Weights of a small transformer language model: learned positions, 8162 steps.
Each number is 50 + 12 x the weight over its row's rms, rounded and kept within 0 to 99. Layers, rows and columns count from 0. The size before them is the row's rms in percent of the matrix's.

# layer 7 MLP up, 4224x704, rms 0.0252, rows 1159-1213, columns 128-191
105:44 43 64 49 46 50 40 48 54 33 42 35 56 36 56 57 41 50 53 35 52 42 54 45 45 52 52 51 33 39 43 53 37 54 57 47 54 32 28 61 34 34 60 42 62 49 24 43 52 62 56 67 50 60 44 48 65 42 61 22 56 49 46 41
099:54 64 36 45 39 49 38 43 51 35 64 38 69 37 50 49 69 51 60 39 46 63 48 41 48 48 58 65 46 51 42 35 78 54 58 54 53 49 47 63 53 38 37 46 52 48 38 49 43 35 59 59 38 49 47 36 40 35 70 40 42 65 35 47
090:60 43 47 24 51 62 44 34 42 43 56 59 43 37 55 50 58 43 62 55 34 59 24 31 38 49 46 44 37 58 47 43 54 66 45 46 44 46 51 57 53 33 41 67 53 42 37 65 53 48 48 54 39 59 31 57 67 52 39 32 62 37 53 44
095:53 61 47 58 53 54 53 46 44 53 57 45 71 32 42 53 73 32 62 44 48 76 67 68 64 70 45 44 50 59 51 61 59 59 62 38 07 59 46 51 39 51 47 53 38 35 44 46 51 43 36 59 27 54 54 61 47 49 60 50 49 52 35 36
098:56 66 41 67 35 48 50 48 68 57 70 22 32 69 38 61 44 47 58 54 29 56 43 35 35 48 35 63 42 42 41 57 53 46 52 33 57 60 30 43 38 30 61 64 49 67 35 54 48 53 34 56 59 48 44 54 59 39 84 49 58 70 41 60
099:37 57 47 55 53 22 61 69 46 59 53 41 50 77 51 48 63 59 53 48 47 75 41 38 39 62 39 46 42 51 37 37 46 57 51 49 54 55 56 57 52 50 65 59 45 30 42 33 39 49 61 53 52 41 32 60 32 48 60 64 25 60 44 61
109:50 60 58 50 62 44 60 54 52 41 51 43 56 52 18 50 54 39 49 58 65 53 36 32 69 48 50 47 54 31 45 40 51 42 58 43 63 13 25 51 42 41 41 30 50 26 24 64 40 50 57 43 37 40 32 53 69 49 55 29 52 66 53 40
104:53 97 61 42 43 40 50 46 58 46 34 60 52 47 37 64 69 57 74 48 34 47 50 22 49 51 56 40 49 45 38 61 57 47 31 47 58 75 67 36 81 60 33 56 76 54 38 50 42 78 46 49 48 43 43 55 48 32 63 21 44 41 63 46
115:56 66 64 49 63 45 34 69 46 38 65 46 56 43 43 35 52 62 66 47 59 55 52 35 25 68 49 60 37 38 61 35 67 57 45 74 30 61 47 39 34 47 40 44 42 61 50 45 42 47 41 54 36 38 29 50 76 56 59 43 51 48 39 43
097:46 43 55 62 38 36 52 51 34 42 52 45 69 72 32 39 47 53 32 52 41 38 31 33 31 72 56 44 29 52 48 47 74 64 54 62 32 70 49 29 52 53 19 53 21 40 54 36 38 54 44 44 27 39 55 55 53 53 64 51 51 68 65 58
101:66 38 47 67 36 63 37 43 36 50 63 43 45 58 57 72 59 41 53 36 54 45 46 57 41 48 83 48 51 55 46 51 51 62 45 36 41 37 60 59 26 33 58 61 46 51 49 42 37 50 37 54 51 61 54 48 40 54 47 38 46 11 30 55
092:41 57 39 75 69 50 32 64 48 35 45 56 64 45 55 39 47 48 53 45 59 56 49 25 29 43 44 42 61 64 42 63 62 61 41 42 55 46 24 44 26 31 45 52 48 38 50 52 50 50 56 60 50 43 32 52 57 52 61 66 60 54 36 44
101:49 58 57 48 76 39 50 44 52 53 53 51 51 53 43 51 61 42 58 29 28 25 41 54 56 64 53 55 36 21 48 59 51 56 49 50 50 85 53 46 40 39 62 37 56 38 72 48 55 48 59 50 56 54 51 48 57 38 69 34 60 53 48 50
091:56 42 61 46 50 62 67 40 54 54 49 57 38 42 46 45 44 70 64 67 48 54 54 43 26 56 48 41 62 49 48 54 44 37 51 40 63 23 29 37 37 44 68 35 49 47 43 59 21 58 58 76 32 61 56 52 66 48 33 55 77 63 38 51
097:33 46 63 58 66 47 73 52 23 61 76 35 25 29 33 48 61 52 57 60 54 41 51 48 47 30 47 43 57 29 51 50 47 62 43 38 64 42 44 56 33 64 48 64 53 63 40 38 37 58 70 52 61 46 52 57 59 54 59 36 44 53 60 57
096:30 64 46 44 68 70 53 29 45 46 57 57 38 21 57 43 44 40 44 63 67 72 50 57 62 55 48 58 40 44 39 45 39 42 78 46 50 51 10 61 47 62 47 57 56 46 35 50 46 27 56 59 51 42 47 56 72 45 44 45 36 42 42 54
098:39 66 31 61 64 50 28 58 51 52 72 56 56 34 47 52 51 68 55 58 49 60 54 49 49 53 64 64 30 67 58 56 55 62 63 46 37 67 52 51 49 34 34 42 46 69 49 58 54 48 58 67 53 55 29 59 47 40 33 45 28 67 51 53
105:47 51 49 44 56 69 55 71 50 40 45 64 52 39 34 62 64 30 41 40 11 62 56 68 46 32 61 35 43 50 48 50 45 68 63 59 54 33 51 63 73 47 44 52 59 42 40 48 64 61 63 40 51 56 63 47 48 53 52 43 51 54 47 52
096:26 35 54 60 53 43 45 55 45 67 65 55 31 57 52 64 45 48 40 52 41 60 50 59 35 41 42 44 37 37 52 49 40 60 46 49 64 44 29 62 52 81 65 33 49 45 41 18 45 60 52 70 53 44 41 53 64 58 59 57 50 40 23 53
106:55 82 55 75 59 53 42 61 28 39 48 70 45 29 57 47 69 37 47 47 58 38 54 26 62 38 71 65 69 50 50 68 54 43 45 44 46 59 36 54 25 52 48 84 48 46 30 46 53 19 56 56 46 56 37 51 44 47 53 57 61 39 50 38
107:34 46 24 81 74 44 44 48 45 44 47 52 51 44 43 53 45 42 78 40 61 61 56 37 60 35 49 30 61 39 39 52 75 49 41 54 28 37 56 78 32 49 63 77 43 33 42 57 39 44 79 59 58 45 47 51 52 21 49 55 31 42 58 68
092:68 40 42 36 45 59 63 39 56 39 51 47 53 25 60 51 62 36 50 56 68 65 56 54 29 69 58 69 52 35 52 37 51 54 52 38 48 50 65 48 55 39 44 63 66 39 45 40 48 49 49 70 60 53 60 38 59 65 51 67 54 59 32 24
104:39 48 30 61 52 39 41 48 58 44 45 29 45 35 45 67 47 55 42 55 67 55 38 63 52 49 41 39 68 58 61 42 50 58 31 51 33 48 51 42 46 61 55 30 38 50 49 54 57 45 54 61 62 51 30 73 39 49 51 52 21 46 26 60
111:34 48 54 59 61 52 46 36 49 45 58 43 60 36 47 57 45 31 48 37 49 43 46 39 56 44 56 69 38 44 28 57 52 62 71 36 58 35 50 53 59 46 45 34 53 53 38 61 53 41 65 37 44 40 55 69 55 66 50 33 58 34 52 37
112:65 42 69 63 42 53 27 66 38 41 50 52 57 19 42 63 50 45 64 30 44 71 49 44 34 58 66 47 49 34 54 27 43 61 41 56 16 51 55 52 51 54 66 47 39 43 44 43 47 47 57 65 75 33 35 49 49 59 56 53 48 57 37 62
096:55 72 56 48 52 75 61 49 58 55 54 62 64 41 43 42 42 55 42 43 42 56 65 39 37 31 38 60 50 40 52 51 41 61 71 26 48 55 43 53 40 72 58 41 64 39 40 59 48 51 67 43 31 64 47 57 59 61 63 42 57 47 51 44
108:47 33 50 43 33 45 53 53 41 46 61 46 47 41 58 51 54 40 50 28 73 57 40 53 26 56 57 45 45 28 60 25 43 41 56 31 44 34 49 40 48 55 76 58 46 46 28 55 37 54 39 68 68 22 39 45 72 38 61 38 46 58 40 62
111:26 58 60 53 51 40 63 54 69 56 37 50 54 70 44 67 50 34 39 56 48 52 21 39 49 72 77 45 44 39 68 52 34 49 52 49 71 39 56 47 44 55 65 46 49 49 55 50 26 45 32 50 34 52 41 73 51 57 61 32 41 47 47 51
106:34 56 38 40 45 54 51 52 68 40 26 44 49 54 38 66 49 49 57 51 49 52 49 49 76 49 44 67 34 50 46 64 65 75 36 87 38 43 57 48 56 46 46 59 57 48 38 60 33 65 59 62 58 64 46 53 67 34 44 23 35 56 39 46
100:67 65 62 35 57 71 56 69 39 52 44 33 42 63 50 60 43 44 42 29 66 40 60 23 41 52 64 58 59 45 35 40 66 63 42 60 39 53 52 56 39 44 67 48 30 55 30 77 55 41 87 61 62 48 46 54 62 39 61 51 48 35 53 62
089:58 48 25 85 38 73 50 42 63 49 63 63 63 45 29 62 48 44 56 44 43 47 57 56 48 42 52 35 59 53 38 53 43 17 37 53 36 51 47 40 63 54 58 58 37 35 63 62 19 45 39 75 47 61 59 55 59 41 40 48 57 32 46 34
104:49 55 50 45 30 64 38 52 68 50 46 33 31 50 51 48 60 46 48 57 45 86 47 68 51 54 61 72 49 59 56 56 61 53 70 31 29 43 64 38 40 49 35 56 59 34 45 60 55 60 56 74 52 52 54 38 52 47 68 31 27 15 44 23
091:62 50 65 52 39 35 36 66 51 30 72 47 54 43 50 38 44 55 48 53 53 60 41 64 55 49 38 30 13 52 59 49 50 60 69 42 42 66 73 31 53 54 60 46 55 69 32 60 40 33 54 45 54 51 54 40 62 51 55 82 52 40 60 34
100:48 55 63 41 57 46 68 55 69 27 57 48 46 46 56 35 55 52 54 60 60 44 34 64 41 56 79 49 38 61 56 39 46 35 33 53 36 71 58 41 59 32 36 28 71 39 53 39 48 56 48 46 44 62 40 72 52 57 39 46 52 44 56 54
108:33 57 72 48 46 64 50 36 52 41 41 75 30 54 39 57 57 41 86 29 56 37 60 48 43 55 48 41 55 50 53 53 37 42 47 31 57 43 32 38 44 42 50 36 40 53 23 60 46 54 29 58 38 43 30 43 55 47 57 57 44 14 46 30
100:58 65 40 61 52 42 30 63 47 50 52 08 50 60 38 64 80 57 65 40 47 70 47 66 46 32 58 37 47 14 53 58 49 51 45 33 39 54 50 38 34 50 42 35 45 39 55 51 32 49 49 39 30 54 52 45 90 38 50 61 46 59 43 54
096:41 42 37 55 77 49 62 56 48 44 58 56 44 54 52 50 61 52 42 59 48 64 62 60 57 61 52 70 46 46 30 27 54 49 42 42 46 32 62 47 52 51 70 66 64 41 54 56 63 74 42 65 47 39 48 40 30 50 58 48 23 28 47 75
101:48 54 70 59 38 45 57 51 54 62 39 58 42 44 44 32 45 55 64 59 73 61 52 52 41 39 59 61 33 54 68 53 52 65 38 66 60 50 40 64 53 31 40 43 50 34 36 47 47 62 40 37 44 60 71 64 48 49 67 28 29 50 46 38
094:43 35 35 69 36 56 48 53 63 40 44 64 47 37 29 55 59 53 52 62 55 66 63 65 48 59 50 56 44 25 52 42 63 38 85 33 78 52 61 63 60 49 46 70 52 47 62 54 43 52 28 43 62 63 41 53 43 65 45 52 49 50 60 83
091:49 34 49 48 59 63 59 65 53 58 48 42 41 31 41 61 50 66 44 53 59 63 55 73 51 51 65 36 30 58 49 59 28 52 49 67 62 41 56 50 69 49 45 52 48 28 43 80 41 29 44 57 44 50 40 80 45 33 58 57 42 60 38 50
097:66 73 53 45 42 41 79 55 51 42 65 47 62 35 34 58 52 60 51 20 45 41 26 46 44 50 70 47 58 49 54 38 23 55 60 31 63 38 42 50 27 71 47 46 53 37 46 47 47 55 63 51 53 54 46 72 50 53 60 46 30 36 25 52
109:57 43 49 55 58 48 49 48 56 42 52 13 41 35 46 48 65 50 58 47 55 52 46 30 42 59 45 71 32 52 31 46 42 48 55 41 49 56 52 62 68 35 61 44 38 64 51 42 54 65 69 54 27 37 44 63 45 63 72 66 51 51 39 67
094:36 69 53 49 18 39 18 42 52 43 82 61 51 42 28 50 46 44 47 52 39 38 44 37 67 41 39 41 31 35 39 35 36 42 37 33 37 49 45 54 40 63 63 43 53 35 40 47 58 47 56 31 50 23 39 46 56 35 66 51 46 47 45 57
106:48 43 40 45 35 61 38 62 47 54 39 46 42 46 49 41 44 51 60 48 76 54 58 60 48 57 50 54 33 40 53 56 72 48 53 26 36 30 41 60 52 28 62 59 60 28 41 59 58 46 59 52 40 57 43 57 40 55 63 60 11 34 49 50
089:32 60 64 67 53 37 40 23 63 47 32 65 48 48 53 54 56 54 48 54 48 56 61 64 50 63 44 26 55 40 29 51 40 62 58 54 46 28 26 54 54 52 55 46 32 53 33 37 52 64 54 33 53 48 41 57 39 47 59 62 27 41 40 50
103:50 67 42 48 55 35 44 57 64 58 55 59 53 43 40 51 47 66 26 48 28 55 46 59 27 40 60 41 47 61 44 55 78 66 39 70 38 52 53 54 64 35 44 54 38 38 48 62 55 58 48 56 27 50 51 67 48 52 47 56 52 51 38 47
098:37 45 57 52 42 66 37 43 73 58 50 40 50 53 36 44 39 59 42 38 55 52 32 58 41 34 68 58 52 34 67 40 54 51 48 58 71 33 39 63 35 39 59 41 56 42 54 34 41 45 64 48 42 39 57 60 72 53 69 48 30 53 84 49
105:68 52 42 62 36 36 47 59 41 39 52 51 51 39 45 60 49 50 39 55 57 73 50 59 65 53 71 37 33 52 47 47 43 60 56 50 43 33 75 59 51 46 60 32 63 08 58 52 44 46 45 68 47 49 57 33 42 44 61 40 52 45 29 53
098:43 64 67 73 53 40 57 50 70 51 27 39 53 50 43 54 63 33 42 52 27 52 43 65 53 65 60 38 57 10 59 42 49 44 44 57 56 37 54 59 48 64 36 45 61 28 44 47 50 55 57 51 36 37 69 52 38 57 46 39 74 43 49 53
097:40 55 64 52 51 59 49 45 90 51 38 46 57 44 61 53 35 67 70 42 32 52 41 49 50 52 57 36 58 58 44 33 49 48 59 60 50 27 32 49 38 48 53 58 37 58 51 37 43 45 56 53 55 46 35 62 61 45 57 47 31 54 50 46
104:45 50 51 60 40 45 35 57 40 52 40 62 32 45 40 42 79 64 59 43 39 57 45 67 70 56 54 42 60 67 43 52 56 42 33 56 36 58 55 52 46 59 74 58 34 40 53 61 56 45 61 50 60 41 42 72 39 38 38 52 49 54 47 53
096:48 54 38 40 39 45 49 73 42 46 59 49 69 38 54 62 42 50 48 61 27 62 37 54 53 52 61 48 58 43 40 34 54 57 67 41 52 56 44 44 46 51 44 45 65 38 56 28 44 41 63 44 32 29 60 32 40 61 37 38 50 30 54 54
096:42 62 48 66 45 49 51 68 43 25 54 29 61 72 44 38 64 47 55 61 57 72 43 29 50 58 77 37 55 21 40 43 48 61 26 43 48 21 54 46 45 48 58 60 55 59 48 42 63 61 67 61 45 31 42 42 63 45 51 49 60 50 40 54
108:40 59 56 41 38 52 36 40 57 50 52 49 46 60 33 57 51 58 41 74 22 67 57 37 18 83 59 73 48 53 42 58 47 58 46 44 56 45 61 36 47 34 45 43 64 30 52 51 49 17 52 51 48 28 46 30 54 25 64 41 52 29 54 59
101:61 42 65 49 48 79 42 56 36 61 43 65 50 67 44 29 67 74 56 47 38 54 45 36 21 57 58 47 45 52 55 49 30 67 57 56 52 45 30 64 60 63 65 49 61 44 66 56 28 52 57 40 53 56 29 56 61 34 51 44 26 60 47 25
# layer 7 MLP down (transposed), 4224x704, rms 0.025, rows 1159-1212, columns 128-191
095:47 38 47 46 53 74 68 55 46 69 59 40 37 55 70 42 60 60 63 81 42 61 08 42 52 43 64 68 52 55 54 54 38 37 49 59 40 50 65 82 42 38 43 40 32 48 53 64 44 64 60 47 42 51 42 58 35 33 67 43 51 55 48 45
092:58 48 34 77 61 54 26 57 34 51 58 32 54 59 63 67 50 29 32 49 59 49 47 50 56 54 24 54 48 49 43 40 45 68 55 69 55 27 53 36 47 60 53 58 44 26 33 65 59 74 57 50 45 48 43 46 51 58 35 53 43 47 70 51
092:50 36 52 58 58 55 26 74 53 44 68 57 77 39 48 59 52 63 32 42 62 62 41 66 34 44 50 56 52 59 44 40 27 50 53 55 49 51 59 25 51 35 50 39 36 46 55 37 49 54 44 70 57 44 50 41 41 49 36 54 46 51 54 61
101:53 72 40 59 67 53 46 58 58 46 45 46 66 56 75 40 58 36 76 36 38 27 67 63 51 59 38 48 30 72 60 42 74 36 52 39 43 41 33 50 77 56 70 63 63 66 27 50 39 48 50 43 43 32 64 42 45 43 54 60 47 48 46 62
100:33 54 51 53 59 52 49 32 48 58 40 36 47 47 46 48 66 46 26 61 30 43 63 70 71 65 38 78 33 54 57 50 38 59 50 50 36 59 38 57 46 56 54 62 67 64 56 19 36 74 40 49 43 69 41 60 44 38 33 19 35 38 54 52
099:41 53 41 79 38 27 51 78 36 42 54 58 34 33 68 78 48 49 56 66 51 36 30 58 58 73 53 52 40 52 19 39 29 42 45 54 43 52 60 70 48 57 54 38 54 39 55 48 34 58 47 40 73 50 44 45 29 64 55 38 57 36 81 51
108:44 67 48 41 58 38 45 48 70 49 44 40 40 43 57 46 31 55 21 75 39 67 40 57 36 60 44 39 47 47 52 43 53 50 51 55 56 66 33 50 60 62 49 38 50 54 51 30 50 40 67 42 29 52 47 57 51 44 32 61 51 41 68 43
109:35 51 37 57 45 61 58 44 47 38 40 47 34 57 50 32 42 64 40 42 51 40 25 72 62 57 37 55 58 59 55 43 55 68 56 54 45 47 37 37 46 34 57 30 58 24 27 62 49 46 45 69 36 34 26 47 66 56 43 43 71 58 77 49
106:71 48 53 47 36 49 58 64 46 65 63 28 61 42 41 28 41 56 54 63 44 67 70 41 50 35 19 48 41 28 55 54 55 53 33 57 49 59 30 48 54 27 48 42 49 49 39 74 62 58 60 54 48 53 44 34 45 49 29 43 64 61 36 62
103:56 46 33 51 44 45 63 45 40 58 51 68 67 47 39 56 70 49 39 61 55 47 39 56 57 55 72 60 39 59 34 35 51 40 53 71 50 54 51 57 47 58 59 50 71 48 50 61 48 62 56 47 58 33 57 48 47 67 60 26 81 58 59 59
109:53 69 48 56 78 58 53 22 58 81 61 49 41 77 45 27 38 55 59 48 46 55 56 58 70 73 48 44 41 49 46 68 44 51 40 71 39 54 44 60 49 42 52 59 55 72 63 52 71 40 42 65 61 58 45 34 42 43 46 58 33 53 44 35
097:45 46 35 42 42 60 46 26 48 47 57 44 55 54 68 62 48 50 62 29 66 61 63 69 56 52 56 39 42 41 46 31 62 66 55 50 48 47 58 51 41 47 40 28 31 33 72 40 55 61 69 48 38 60 53 47 63 47 46 29 43 62 46 51
096:50 59 45 48 64 38 62 50 53 48 62 57 86 37 60 33 49 39 41 43 54 59 33 60 43 77 43 55 60 52 33 42 11 46 39 39 61 62 44 41 59 49 63 42 57 58 51 35 50 33 57 47 63 60 47 65 54 48 41 75 52 73 35 39
093:46 52 31 36 24 38 60 46 50 39 60 56 59 61 48 52 67 40 29 49 55 65 45 32 73 56 47 48 62 36 51 51 70 46 40 48 45 50 63 67 46 57 58 55 69 51 41 56 65 22 37 54 50 32 37 45 47 31 44 32 45 51 31 51
093:56 54 45 58 23 57 19 71 30 48 60 17 66 43 62 41 38 47 67 44 66 39 60 52 45 54 63 46 45 61 45 67 55 51 63 52 32 57 62 58 77 33 57 44 39 30 42 44 44 47 58 61 43 60 39 53 37 55 34 53 60 49 55 54
101:47 26 54 50 61 67 48 41 48 50 58 29 40 53 44 64 55 61 55 69 28 48 65 49 53 44 35 61 60 58 56 54 44 38 62 66 41 34 65 41 56 45 39 45 32 44 39 44 60 36 40 49 48 57 73 74 39 38 59 72 50 71 40 54
106:72 40 54 38 52 48 64 26 55 52 40 46 49 62 38 46 27 64 53 39 31 51 45 61 53 53 31 34 69 62 57 56 58 59 43 55 68 46 58 54 32 79 76 47 63 55 52 50 32 43 60 47 44 49 21 63 51 39 44 65 68 40 53 47
111:54 39 47 44 54 42 51 53 55 73 69 49 52 49 57 84 61 52 59 50 37 37 49 40 52 24 44 43 60 37 42 40 49 51 46 44 57 49 64 64 50 55 66 57 65 49 44 70 63 28 47 54 52 39 39 33 53 53 42 62 43 47 44 51
093:47 26 28 65 32 62 45 44 57 61 56 37 46 36 40 41 35 42 44 57 12 41 45 69 35 39 62 54 50 56 53 43 38 48 39 71 50 37 42 56 68 53 49 37 51 75 48 49 61 59 68 44 61 76 54 27 49 30 37 46 66 56 55 71
105:42 59 49 38 43 62 58 66 44 37 55 50 59 58 39 42 51 44 54 49 62 53 41 55 75 63 59 25 69 54 53 51 58 57 32 32 50 71 43 58 36 74 59 46 57 50 60 46 49 72 71 52 48 53 42 37 42 40 40 45 53 42 62 50
106:60 64 59 48 30 45 67 58 52 53 44 54 54 42 50 45 58 43 41 48 49 40 45 58 36 50 45 58 53 55 37 61 47 32 82 44 24 46 54 44 45 55 26 54 44 39 44 38 48 65 34 54 34 32 62 42 48 37 48 73 39 53 63 47
094:67 57 46 32 52 25 61 51 65 44 24 57 59 44 71 64 49 56 58 47 64 32 62 45 58 57 59 43 65 59 45 51 53 42 48 61 38 43 36 65 41 67 47 33 45 60 38 52 50 21 25 59 57 47 45 63 26 48 49 38 47 39 56 40
098:25 38 51 48 59 72 46 46 44 41 49 52 53 32 60 54 60 56 54 41 68 51 46 44 26 57 87 38 67 38 54 47 52 68 51 30 59 36 34 51 47 78 61 38 55 70 46 36 80 54 54 38 36 36 41 45 69 67 54 52 61 56 45 49
099:36 44 43 59 50 62 34 29 50 47 62 69 48 46 47 65 68 35 32 68 53 70 51 59 50 48 32 43 50 58 61 43 60 35 24 57 43 73 64 65 65 76 31 64 50 27 53 74 19 73 47 50 53 58 34 62 66 54 43 62 83 55 36 43
105:45 53 62 40 51 47 50 71 39 43 28 55 70 62 65 46 70 49 58 46 43 46 41 35 38 63 61 47 42 62 36 49 60 58 37 57 50 65 47 46 52 38 70 56 44 67 53 59 63 52 63 61 47 65 50 61 56 51 50 56 51 39 43 56
103:53 48 60 41 66 71 67 44 48 37 56 36 60 41 62 44 61 34 60 50 32 46 45 53 47 54 51 46 33 36 42 48 73 40 48 56 58 49 52 55 40 41 58 51 69 63 32 54 32 60 46 54 60 36 65 45 44 55 68 58 57 46 69 58
102:58 62 43 24 54 46 77 44 58 74 50 72 52 60 55 39 35 37 67 51 44 58 52 39 54 64 24 63 44 47 46 58 57 49 64 56 45 59 55 48 54 54 61 38 50 54 45 43 54 52 52 45 52 57 42 77 52 57 44 78 57 30 58 45
098:70 45 65 59 55 62 47 68 57 37 61 38 49 46 53 60 48 54 58 43 60 53 65 67 63 57 69 49 53 58 52 58 59 65 46 30 73 31 39 39 32 89 37 62 39 52 68 50 24 53 49 58 51 43 39 85 49 67 50 68 64 50 56 69
104:73 51 60 49 41 27 52 52 52 56 54 41 46 29 33 48 52 35 20 47 55 61 59 60 44 48 51 51 54 53 23 45 49 50 48 56 42 70 51 31 56 48 37 58 43 35 44 60 57 46 64 69 44 42 53 72 46 66 77 45 58 45 50 42
097:56 60 53 49 42 56 59 51 31 38 54 46 58 51 56 71 48 46 70 51 54 44 51 59 36 53 39 41 72 59 55 28 31 50 51 50 48 51 52 64 61 33 48 29 30 56 48 55 25 52 59 48 46 44 37 23 62 44 54 54 52 63 34 60
102:42 44 40 61 55 37 52 46 55 52 42 37 46 40 36 38 54 31 58 61 58 49 54 25 43 50 73 63 02 62 39 44 48 49 53 48 35 59 40 56 65 29 56 34 49 47 42 56 68 44 31 41 49 67 43 51 41 49 42 32 49 56 65 57
097:64 58 54 37 25 64 71 63 44 49 45 57 51 76 62 39 68 44 50 71 63 59 40 74 60 59 52 58 47 42 64 36 61 55 61 60 55 53 41 61 47 50 46 73 58 48 72 54 33 47 61 45 75 33 66 45 71 46 68 43 53 45 68 29
093:60 47 48 53 71 54 34 47 55 55 51 53 50 40 87 51 57 58 64 33 65 48 35 37 52 54 65 45 44 58 67 70 66 42 61 64 68 40 40 61 38 38 28 61 50 48 35 43 68 72 42 69 64 40 31 61 35 49 66 27 48 40 38 68
108:46 32 55 50 55 38 58 20 57 66 45 48 58 52 55 54 32 27 56 54 75 52 39 59 48 46 51 54 43 61 34 67 63 47 55 49 57 45 61 76 55 48 51 32 77 49 38 38 72 52 63 52 50 53 55 51 51 57 47 31 58 46 70 56
104:66 56 54 65 42 53 45 65 47 70 26 58 49 68 59 38 38 50 55 53 53 13 18 69 28 66 49 60 69 65 34 53 58 60 52 50 44 48 50 32 51 42 48 54 39 48 52 49 68 37 57 44 53 55 46 34 53 42 61 42 40 37 57 43
098:50 48 45 47 31 59 50 62 69 57 52 75 43 58 44 65 58 46 48 44 47 46 44 59 56 52 58 56 39 58 55 62 45 50 47 49 64 49 60 38 62 53 62 55 53 59 51 43 67 44 42 53 53 52 35 53 47 54 48 39 65 60 63 58
098:66 50 41 27 62 47 51 48 39 62 46 41 77 58 44 71 46 51 65 49 69 41 29 61 57 51 42 61 56 54 21 62 57 61 41 45 46 51 57 54 28 49 41 43 43 55 62 54 73 57 53 42 48 57 43 36 41 65 50 49 62 26 46 43
104:43 49 26 80 41 38 41 59 55 42 55 62 35 71 50 63 63 45 48 47 44 46 62 47 39 57 27 51 45 49 52 51 44 41 66 48 41 39 62 50 62 51 43 58 50 61 51 49 52 58 43 37 68 57 36 48 45 53 40 37 22 71 65 47
099:84 37 49 46 64 31 60 35 61 50 23 26 41 61 48 30 55 39 57 40 46 38 54 38 59 65 61 38 55 45 43 42 69 53 52 43 51 59 25 60 41 60 58 48 35 51 74 28 60 45 55 36 63 50 51 00 59 30 58 48 38 60 48 43
090:25 53 37 51 56 58 27 62 50 46 56 31 49 67 36 35 39 46 38 51 59 47 50 61 48 76 73 29 54 53 43 29 48 20 49 56 41 53 66 50 45 44 59 49 60 52 72 43 62 73 60 30 49 53 39 39 62 45 53 66 40 38 48 72
101:38 01 56 66 43 68 67 37 36 59 42 58 53 52 54 51 58 33 42 66 59 52 64 62 60 63 16 45 34 54 37 40 64 63 44 63 39 38 34 49 38 71 45 58 34 47 37 42 67 58 59 50 75 39 52 42 54 55 43 47 49 25 54 37
102:38 49 52 40 54 53 47 55 55 35 59 33 63 57 52 24 41 72 37 45 46 56 43 39 35 30 44 67 49 44 44 41 37 65 52 58 67 53 49 64 51 57 35 39 52 51 32 47 64 47 69 43 48 54 58 59 62 56 59 66 44 61 87 44
102:53 59 47 47 48 48 48 47 36 45 36 45 46 56 56 49 47 35 59 62 57 54 40 59 55 43 54 60 37 53 25 41 58 43 53 47 66 59 59 42 60 62 57 65 26 51 35 47 59 34 59 40 52 63 47 44 58 64 41 57 57 40 36 36
091:57 31 40 33 42 25 39 30 61 60 71 32 48 53 55 56 55 36 47 51 67 48 46 67 56 54 80 49 45 36 52 43 64 44 34 51 59 35 63 80 62 35 55 57 53 48 66 41 70 57 45 40 25 63 35 66 47 46 49 59 24 40 52 58
096:27 45 69 21 72 29 55 32 55 56 51 64 52 43 47 60 54 42 38 55 45 64 65 43 29 38 45 57 43 53 50 46 42 54 26 61 55 55 44 51 47 45 45 37 47 69 41 36 48 57 46 55 38 29 42 49 46 50 37 55 59 19 67 48
098:47 42 49 57 41 67 54 64 71 68 61 42 57 61 50 57 32 33 60 59 38 33 42 54 38 65 50 56 71 43 37 71 46 63 56 60 35 47 67 76 39 40 77 41 65 67 51 55 20 45 63 58 69 46 42 53 54 62 63 53 65 35 74 35
104:47 29 60 57 61 26 53 44 47 49 40 56 41 49 56 63 60 35 57 43 34 57 61 53 39 53 35 51 41 38 55 67 65 47 34 48 56 40 25 40 33 38 46 61 52 63 35 37 35 43 41 46 53 65 70 36 51 47 47 61 37 58 54 56
105:46 42 48 46 40 40 41 74 58 43 55 39 61 64 51 51 59 42 47 49 52 55 62 27 58 38 52 48 50 37 39 43 43 40 42 52 48 39 49 56 53 54 53 69 53 46 35 44 56 36 53 46 63 52 71 52 34 41 57 48 48 47 59 47
100:43 56 42 57 41 48 51 50 64 53 60 88 50 67 39 48 46 66 58 41 43 48 53 46 13 70 30 66 52 64 34 48 54 38 45 33 55 45 47 30 49 54 49 51 46 46 53 46 43 45 64 44 41 56 59 31 52 69 50 59 49 50 37 46
099:63 51 39 44 44 29 48 44 25 51 39 53 42 42 40 47 50 60 12 37 51 32 64 55 50 43 33 67 41 43 56 67 69 48 56 64 30 54 66 65 42 35 53 60 53 63 59 67 44 50 48 63 68 62 48 37 39 69 32 37 35 69 59 52
100:60 43 44 46 53 59 65 25 56 75 45 44 50 30 59 48 59 46 43 62 29 57 66 93 66 77 55 54 46 52 52 57 56 49 21 63 51 44 42 35 54 29 50 36 22 61 52 32 58 58 51 54 62 55 48 55 54 52 61 49 35 70 42 54
102:53 59 56 58 71 49 52 42 53 65 55 39 42 58 44 52 60 49 58 65 50 27 37 46 22 58 47 44 22 70 41 49 58 45 48 47 52 42 81 46 52 56 61 68 72 62 55 44 42 66 48 40 42 66 44 38 58 60 28 85 47 41 30 46
102:48 53 39 68 50 41 50 57 63 50 68 61 37 47 43 47 46 48 27 58 65 59 54 43 35 44 22 68 62 45 60 42 53 56 55 55 36 55 58 45 58 52 61 36 46 61 47 70 40 52 41 45 49 56 41 58 64 59 08 65 82 54 23 44
100:37 62 65 46 26 47 61 46 48 66 54 50 47 64 45 34 50 42 55 47 63 57 54 57 39 49 41 25 36 62 68 64 50 60 43 54 45 28 38 31 28 48 34 28 56 41 61 32 42 63 43 50 37 67 41 32 34 46 43 56 67 30 37 36